config = dict(
    n_layer=13,
    d_model=256,
    n_head=2,
    n_kv_head=1,
    head_dim=128,
    d_mlp=704,
    vocab_size=4096,
    activation='swiglu',
    norm='rmsnorm',
    norm_place='pre',
    norm_eps=1e-05,
    positions='rope',
    rope_base=10000.0,
    rope_fraction=1.0,
    qk_norm=False,
    attn_scale=0.0884,
    bias='all',
    tie_embeddings=False,
    parallel_block=False,
    init='normal',
    init_std_qkv=0.0293,
    init_std_o=0.0,
    init_std_up=0.0293,
    init_std_down=0.0,
    optimizer='soap_variant',
    lr=0.00697,
    beta1=0.95,
    beta2=0.95,
    weight_decay=0.059,
    lr_head=0.0083,
    grad_clip=1.0,
    warmup_steps=200,
    schedule='wsd',
    decay_fraction=0.606,
    decay_shape='linear',
    final_lr_fraction=0.0,
    batch_tokens=262144,
    seq_len=256,
    doc_mask=True,
    z_loss=0.0001,
    train_tokens=568600000,
    steps=2170,
    dataset='wikipedia_en',
)
Each number is 128 + 32 x the weight over its row's rms, rounded and kept within 0 to 255. Layers, rows and columns count from 0. Numbers have three digits each. The size before them is the row's rms in percent of the matrix's.

# layer 7 MLP gate, 704x256, rms 0.186, rows 156-189, columns 64-127
093:167186131094114104140123202163118085147093118140084080158204096119124095133120170060142149146164131150190118177200130158090102120158100087134151097119144146127147162123067145133151072138156098
099:109134131128131138137159103146104108120103106111139142174177162073113108137098114155100116124153128155145135143127194137174124144144068122108066177210126135071100158153149117130125160115125147
100:156142171173172142129133129145090119118144162157174117107144112170141121148118124115094138153116150050136101164109093097148151137095153115094139149129171109129113129160178173124137182081131194
098:072152157106075066164121160156143111134154115086124179063128123134081130125138103190126144152182140202197123148099148069167098159132115151093096102134109173058163135134082121083116146144151155
104:117127127101138135111084081161126144134108097101114132122164097094127214143131178110176199203161136133085145122111182158152119141148139195082084140110143120166134078104162116138100125128142153
096:104159107207180155095091135111150108160031110152148150152144114129150161203107068114148091135175104078078101123123162109085115153100126135169122130094131143068068145137139120133188178104174115
095:122131145112124134143137102189097151151172066150094145117110170197158132135077164145083134197136084101125140157134138141100179138134139144076176122117143103168092052091128155159183158164124154
107:116097102089115087134129136140089206152109118082152127168150128061133146168130151101153115155085139144073102130145129139106145113118095091141123144136120116133162163131139139100128171134156155
093:076119151096068103126202133126082082130118127104131175101157170167108112155175150139110199092137126144116143132116161138086180112143175165139123149174095182083137105179165160135122149140139150
100:085131155156124152095091120085131139141110138108177163173160066106181185170124147058125087134105097175100081107108140144148133109090078172065132145109116124169155123123110165132105125120073163
097:126104097121061118177164121139151156114103124147193146101154149179150098112184103144127127146103070165126171104098140137186135111078121153103101162149108156110146083185089071119104205120140161
107:142116091149139153146103132159125150080119082092104112135144151133121171131125141143197141155119161116158082182123114103108178107106105176123062099133107100138081079095126091125038149194135082
104:158109194161135100120110173131147134132090136128107167131102129151155160104153116093167181181178118140115161167143156141119175080180155137131110166152102149109182210156176174125095145070159135
100:149138151128090106153187158122129099196162165123131150091145108077133113133149171096199066080173176153096137134127143136073151135156101106166089178151125077166105101144140167129091145115092116
105:083132166175098127072135168110044098162100071089160147118082202125146108111116167145152138139138098143141101159143109105152126129096185196097086113090124165105137108165145083087122135124130107
095:168138123040136117120180088060135055096098109164122128152164190151184133123089143149149152134164115096079117103135112069127144089132164183043125158163082122135107133142150151109131157202092146
096:109105114154111177091108144158096143152155162134124142199145125118136104110140122115119088111096151148077126056168177187230157093107124158085102145102116146101144204192183096107102138130154148
104:085135091135186090146123151110148136115172123116135103108131139097062098120070116093105097155116121192148131134171109116111075126116188131129113151121135154112128061099139175156121089083158197
103:124130126124085108121075081112125081140114171064138107142144126114121099056144106106163112095091122114117136100079114138132145096136127111126155139145132185139105118164067171173186161139076090
098:178177087150119180104115132080121107159117136171134162136170153099171208150092116154131185135114118126055145180087131162089109205147108115121110112145078157133112182120119171110171128171133111
101:056190168089193126101100088128096177175095090142132085156071124057177098142092128128154162095125122187184170152140122150140196087138124168111144132119088141150129129151134140134081161197141120
102:095182151121092120093133112174089179101164124109213111141158139118067145179156072125091132159099114095138114107169153099127085122087109109166115096101185147095113133122111154154085139119121109
101:172195133137149160132160117159168081158101120134113169180123125128161154183106148066100132108102119144119032179115112125023159083162118126125142145100131159121145132141147148093140127125115170
102:122110110113093160104111094123126111154129068123113125153126133103108145124144207089192107068107103138083154110165135151142073124191124153113152159116061129117153172176130115143177085187114138
109:114105137111149111080110120102072149071151128103132123124117118108150090158141062144097128077123085168166176113051115118147092150116136126106150121155147144153154107115132100106145098075171150
095:153098110109127082143092149157097140159131119177100127099086145165175153125126109077121096182110122154177089123139134167103100135176201138166121157165082127147112133151090198194166080124124121
103:120086158170118224146114150126153129222163150102191108148093074150107057157113110092151077119123097150094148134104087139092107080103129079135081140092090123095133154160146119132121104109139172
096:115089081166128101128161137111120082158163157097131066080106073057150149169165107108104111135179164143122149102107093164088132141144083112146102149190116114173164085099110106172112121120161129
102:082156162083164098147120126187116167099118152153108083152149217151087085171112137114105180179158087089142095093139167096119129137068101140167050093116197111154127166174065080137121083122138124
099:115102101189146176137187165200163171132146145130083105162134129091097152109169139160120149104153121112101124177122124139098140153145116169091116207090127096106159135141127148125201144079143091
098:130117117088159110107180154103149198111113096143154061092178153162161157127088160127118115166065112155168111146164090128140164166135118087154110157085099165134180131135103169164138094150121118
104:113114130152117132118148101174108133155134187109100103155177114196114203051093115113131125151138111171089122083087071146153131167125140147124181120142096139119136115152117098137113146108098125
107:132094108065092111134133139119100127151119121115167144134134147137101132120140174158084132143154141161119100141111076169107152150115150090091153126148049124124097189183084085109102144121181126
100:186073136090119110150066110134144135114143231175117122143085140063096124140106132143191108107134125115145161104154188055158173093121106139088109130110115186096123164161129136218127126146144108
# layer 7 MLP up, 704x256, rms 0.19, rows 156-188, columns 64-127
087:107169130137094097101134086126168153068158138136109134155140118105078047153118126150144158151130072102049171072072092122150180122145133129118083108121143121107038109110120128094118176126126102
097:143183089072097161116156157156169175126131147141074122114179136165169160141085142166079098092178176130187091106116078095142077141138154154105133129071168137073131122146126088178145114126098174
101:112153133104142177127107095176111134106153108161147205067138103122156132144174135134162132134144198116094231162106147094126080094121093100091122131193108103136117098116120116105176195079048059
100:175109169158147140154165172205138102126179166132173127086110075153066129148133114073111163131097119051160091165155171154097122162091119100167086154104157148059092155098111104105097149137122115
102:146114168150150047144112129132144085128160184099162188139110168065144152115131162134138141175089111084105172136137116112068166154118054170131143140096099165051144149083128163139172038168103154
099:123141158107114120123154156115089174142143147133148131157147070135107158154114091185135118085073144125141128125073086082128125077136174127134130148098087107153095093105184105136107125145126173
095:118086096132141099189150112094111118116134164097134135128175059085088106142144136092099127152092157142110142138114098138137116160130099140089211120113107133185082178094157170145119082119095156
099:147120195107085133070116106093128136162170160105164101169106160089124120138151135125059134123102167111086104154194115103134123123175167178130100148113147151107130109096072131170078136127138110
097:154153111191123121093173178146077123129135077155119134093160070112112147134082164126162077146062171143116173119137117126132182097168173146113100163155123137137142153066100101131098223144148119
098:152132125101113067121128110104158118092203124102111127112110147138096189100087146111150123122106118144119157092125183123111161124110126165145100117128111161091119108126137103110141109175133076
101:064126135165075106174108080121108106156171166117135122132153124157129112099176090097166108121099114155105184128141141062199146058108188157116123190103123135104169081101102157136190190112148124
103:096143115163094078111155128169125144143140094145123120096171166094096158104082139165112131082077190130103102115115164119144117131154213101112121093107203161060158131127154146167154112130101145
105:069097132130140163120099188150140200136114125160128122119091125108135073127152167183086129112108187092148086147132126162129082135114123159151140163128117077084089098138080023168163114117101119
103:086110121143150200141144122044096147125082135194099109103168166077105155126148158116182112107164117142137135121120118156103112155162118128143077126088113098152156081076101107091112133126122047
097:138106194083153146165199178096130139089149081131134104142130075121062102087112144146097121129090105162108096119145135146161106135125101167137090127195144093136152162117130094129062146131078141
086:185159174070105159095105146146129079131141182130118064185118087131158064083051124105068081123125093161137128124115071108113145102026108147151101137098135139149094146144127156182110144128081091
103:096160137106086111167152130125146145067099123131126171135139154146061139101114139105143128182142084139149157086074051152141136067092147153116160153138132081154080160114205185135047179117112097
105:155077159219223114099096112097131111134115138099130140120181131151125089171126121135097159186209143146102135081183166193128100116073144123116118115159100098165162074102152149166136152133118115
104:159135084148136122087133132170137107137154157145123108108135115133108122067066120124100163124188120073128139137153143147113168099139155212143098127081132079172131166102201157111183144140149145
095:123158145178135033118145156186139120146146151140142125082112095139095100084176142087103070136132179113107159133103115066110140127061123106153135151068232091104167049136132120103117124119117199
103:141134112064167131114173150158121146146125146134165141131101118110133116144123039151149147174136168121125144117081143124121097134144157151162152120065078124154059124128153171079157100105090072
092:137106143143190077106148082161150095108150129113069139166134094108174050093146111102073119095164106089115093160164135158128163123140074183111044152193222165163119134129154110077090126119145150
102:149143145110132120096160109141164105134093117145157114065137125186125134172099140182135130131142162139117100083104153172103084124100080126102159132103055155167145144114161183173146122124121105
097:168160090123160174130130102179107139159154159140114128122090099096119172085096155120150155186109143120128116157141083124131104166164143177121122155154146140133153159115138119115134167127079113
104:188132154147113156082134115116093122086159173141152155113101127123102121200082115128181167141136120128085157144200134095125115131161100069141109172158131159075113161166035148085166127107084151
097:107144094107160095116109181152102153199245097120191146160152175192136132149094166142141035161175109090122188084163107127127136148183128089161127119107111191101162104122100097095127129124126104
101:081147118144136103120129111140129171121138095174148132079180156107118130105134123140112123113080156103150129136200133100099130199172134165126128078182152129119103159148185172140078151149095087
097:178095175101122204135120182135117166145122092112123128164133132105150096157130062113117196155160162152119172089174136197137091137135153105138127049131060159081096164121072091142156134136140147
099:148165153131112183159105095115120135141140185163162139122140132140169131131120130093082187125138159136134108097156083126128180139113095173152131141119137086113112141161135111116137121147150141
102:119137214185150167112156140101134160127136158133142133108105095144136166101132059135133161123140111168099099124117184140144142155142126118183142123093174151152123108134162120128052097117138128
099:117107073102133115132162105092108105102133107156109118137152084094127126092118154153111165146095101146103169135093081160143136117076145124147168094113083133098139057155119149123131074154148114
101:128133170090100141118122118191176089145154167132155165162170121081129151119111103118111140116147073142125196164109116123132121124128144104053173096191140128172117087127140159133122141129056103
105:136102111134141143108116128211158123132102166216191081126109181160123134060149126165153187108105126136096107158115160105144123130153168148097168181159123111091158150162126179131069159152117184
# layer 7 MLP down (transposed), 704x256, rms 0.181, rows 156-188, columns 64-127
091:142106063117093125126113105088104115182134158107121087072112132066110147114117125121110158130123137144167093078179211169149132143082096120105112132099175088161155076165121117138173089096146173
101:169156147118127150150161168157131135137087141114132159113128143143165099129155144123134104123134172163111130153160107123185108109096093149105100085147154138099165110136101175121142180120124096
099:135098122155178096096121067162156148070123161150134122118163114092115086134062115122203191086147156148109117071089090098175057137086133072110153111124137076132091049160094123105142126127125145
103:108146129109154096126145132118057187168123122151111162104110086066093126161128119125106072159123103128160101139092139094088130178076096119112125128200109129153089118089082108201134138151146084
104:081168107133134072151162139118205210130113143129211093079148099150149135085132166133082136156109163087117088179103118111101134149182105047138103122102158157054145148110073155093114093117145200
092:123062128130108131099105134168121086106145146146155121156132161123141109149095081143088125158099155112117173117127123143082134177193146105123132147150092066115117160181163166118140219117057166
097:131112120126162121121142111143106156157156067170174127128136077184138163178121133130105147152100158125138139172062115096145110116127116105193138108121132147172139134092121148164134126162150137
101:143097175130179142134215151176140162135116190124139087149132137138031147100122120183128148102147083139167112091144111075148099102155110096166119126075093119155114088143110164122135134106103113
095:118100094110064175122132133191146136169071147113159069094191137126117125126102096163103123128148107140191133184104164167097086159155131124129124100083090151144194175163091123103184133155128136
092:148134150086101107133166096099151101169163143210120121126128081181081149113103138159159101136141111144128157111104147135057119146123090152108122186129148092070099132171143174192114111147098137
103:117117151178129130121168104120123154121139108080162106111093169146111118096150136142143106166134154177073175079100123121114127137161147150153124096134142107092177137129163137160206168137141129
099:132110159151071181112111191136157135140084119126107198128140161156154129138056081163147163132136093111162145161137171159124094139208130148137112135108129179106172105085110148115119117159102109
100:169171112129131156097059136156185065085130145163142201159173103120128085128206097153132159131140138129153134096107120121151144118161157167147062116125107075127076156153176135094171089126086129
108:107120121117122097082169121130144160160081117135114146132166133072109117107185055153184140152093078113139124150064149150139127132141146072189101106138108120100169135120125110151058132144088083
099:151116119128155131071123054199139141135139139147091090139094087180115119130121139110150178152074149033143081187142084131150147110135116085090122089142139114173153070204102151123130124158111051
093:108099166140114085028099147100114128136098122180106164099120154113170128162120143154126165115142130126086163141142141121084103180128101028128169192151155074176086158145129143132147170153074115
101:016141097160147176120099109142159145182145107171113148112173129117138121127151213088182147130074187110136054133106093114152109109096091073166084170111145092154143136134133104104192172136132106
106:078158132154104098220102123133139143108118108074171103148172171082168168153132118148159136137121149140084140161107112056138148149117103131130124146162114157144140107111086130131166182149162117
102:093099148079111132105157110156140151098151133075121096126154069135099158080108137082160103089112172167152169114182084148181121104120157173093147172132108129147099122104129155117101136115128114
097:133152091160167089109123115160179094146140184131113098133129110079110077115127183125149157159136077149144090108113055104111153159102080163117146114093121101121180059160183114113089141138131111
100:130102117119150125122144117119091107128121066121145202152090158108160178131125115143108157161121062101078152152127120119153110153134173143154138115140151136130136168075122091093104107113134135
096:195118144171157113121190100080086080197156089140046131130088093162118147145170113130129177125156111143089107120114111113107112094144108186157174154084134108132115102137148084093147134150123113
106:153151125110154063158094156132129116101075087111097068171135150073143198153139175145148155167113124130128094110165180197207124162116111135115148144116121152137140132119088084129112101073115099
098:142114166096127118100129137126121115160157115164113087082122173132155088126136141211178110110110148142184194144102161127140200090098106094125171135158145170054165146053139101080126045113126181
107:174130163120143105072120164135101198171175210128167140121165169071097130159117111148134140129168130124112123184134120111108133156180058043151129074114105156092126159184082113147160119160084138
096:078096097140115152146109123142137116123080149144109124138205119139118159129118091127170109092117118137143174082150101125150109053150150124145144124093118138122215079103107088117118128088099173
103:097204172160071100127149190135137159102141061167076139134162141155094054101133175154200156163104106128090078139186187127126194135142120158122128187196141090139094101218122147108127123157107094
100:116121157154177172116101057152094162197111138133120129155154091176077152160170132133124132146124128093133161097165098153113102159181155147151101160085114101138097133146116088105127217120137155
104:088116073108124135143123148106149165076105184140140081170178171133102130134127114088111115147110133152174134121170164105105145120146114229112098202120105159149114216135091131114144080171139108
093:140126097155167090098101071149188104074119105113185156182101115103087177185109084097134086163154108168087071087138104111062164086185123150122143103175081129161145100087107102098141092212145131
100:158145207079139133157150153187151133114148162141140144137138184142093110156110132160125152129168084146134100117144129136134098162102120096134182101145142144120134153122114152168146112102058133
102:112168126123060131133139120122120067186147132168142148122122174133064132116174117098139139137139120086100105058074107127128151129114112115132152104094060138112123072112105115104148188087068121
107:090118178177190160137152128113168057156132102145144100138068127083075070073126098125131192083153145124162115094150147123107133158124128174142172113102163136127143121109155147127139115173093147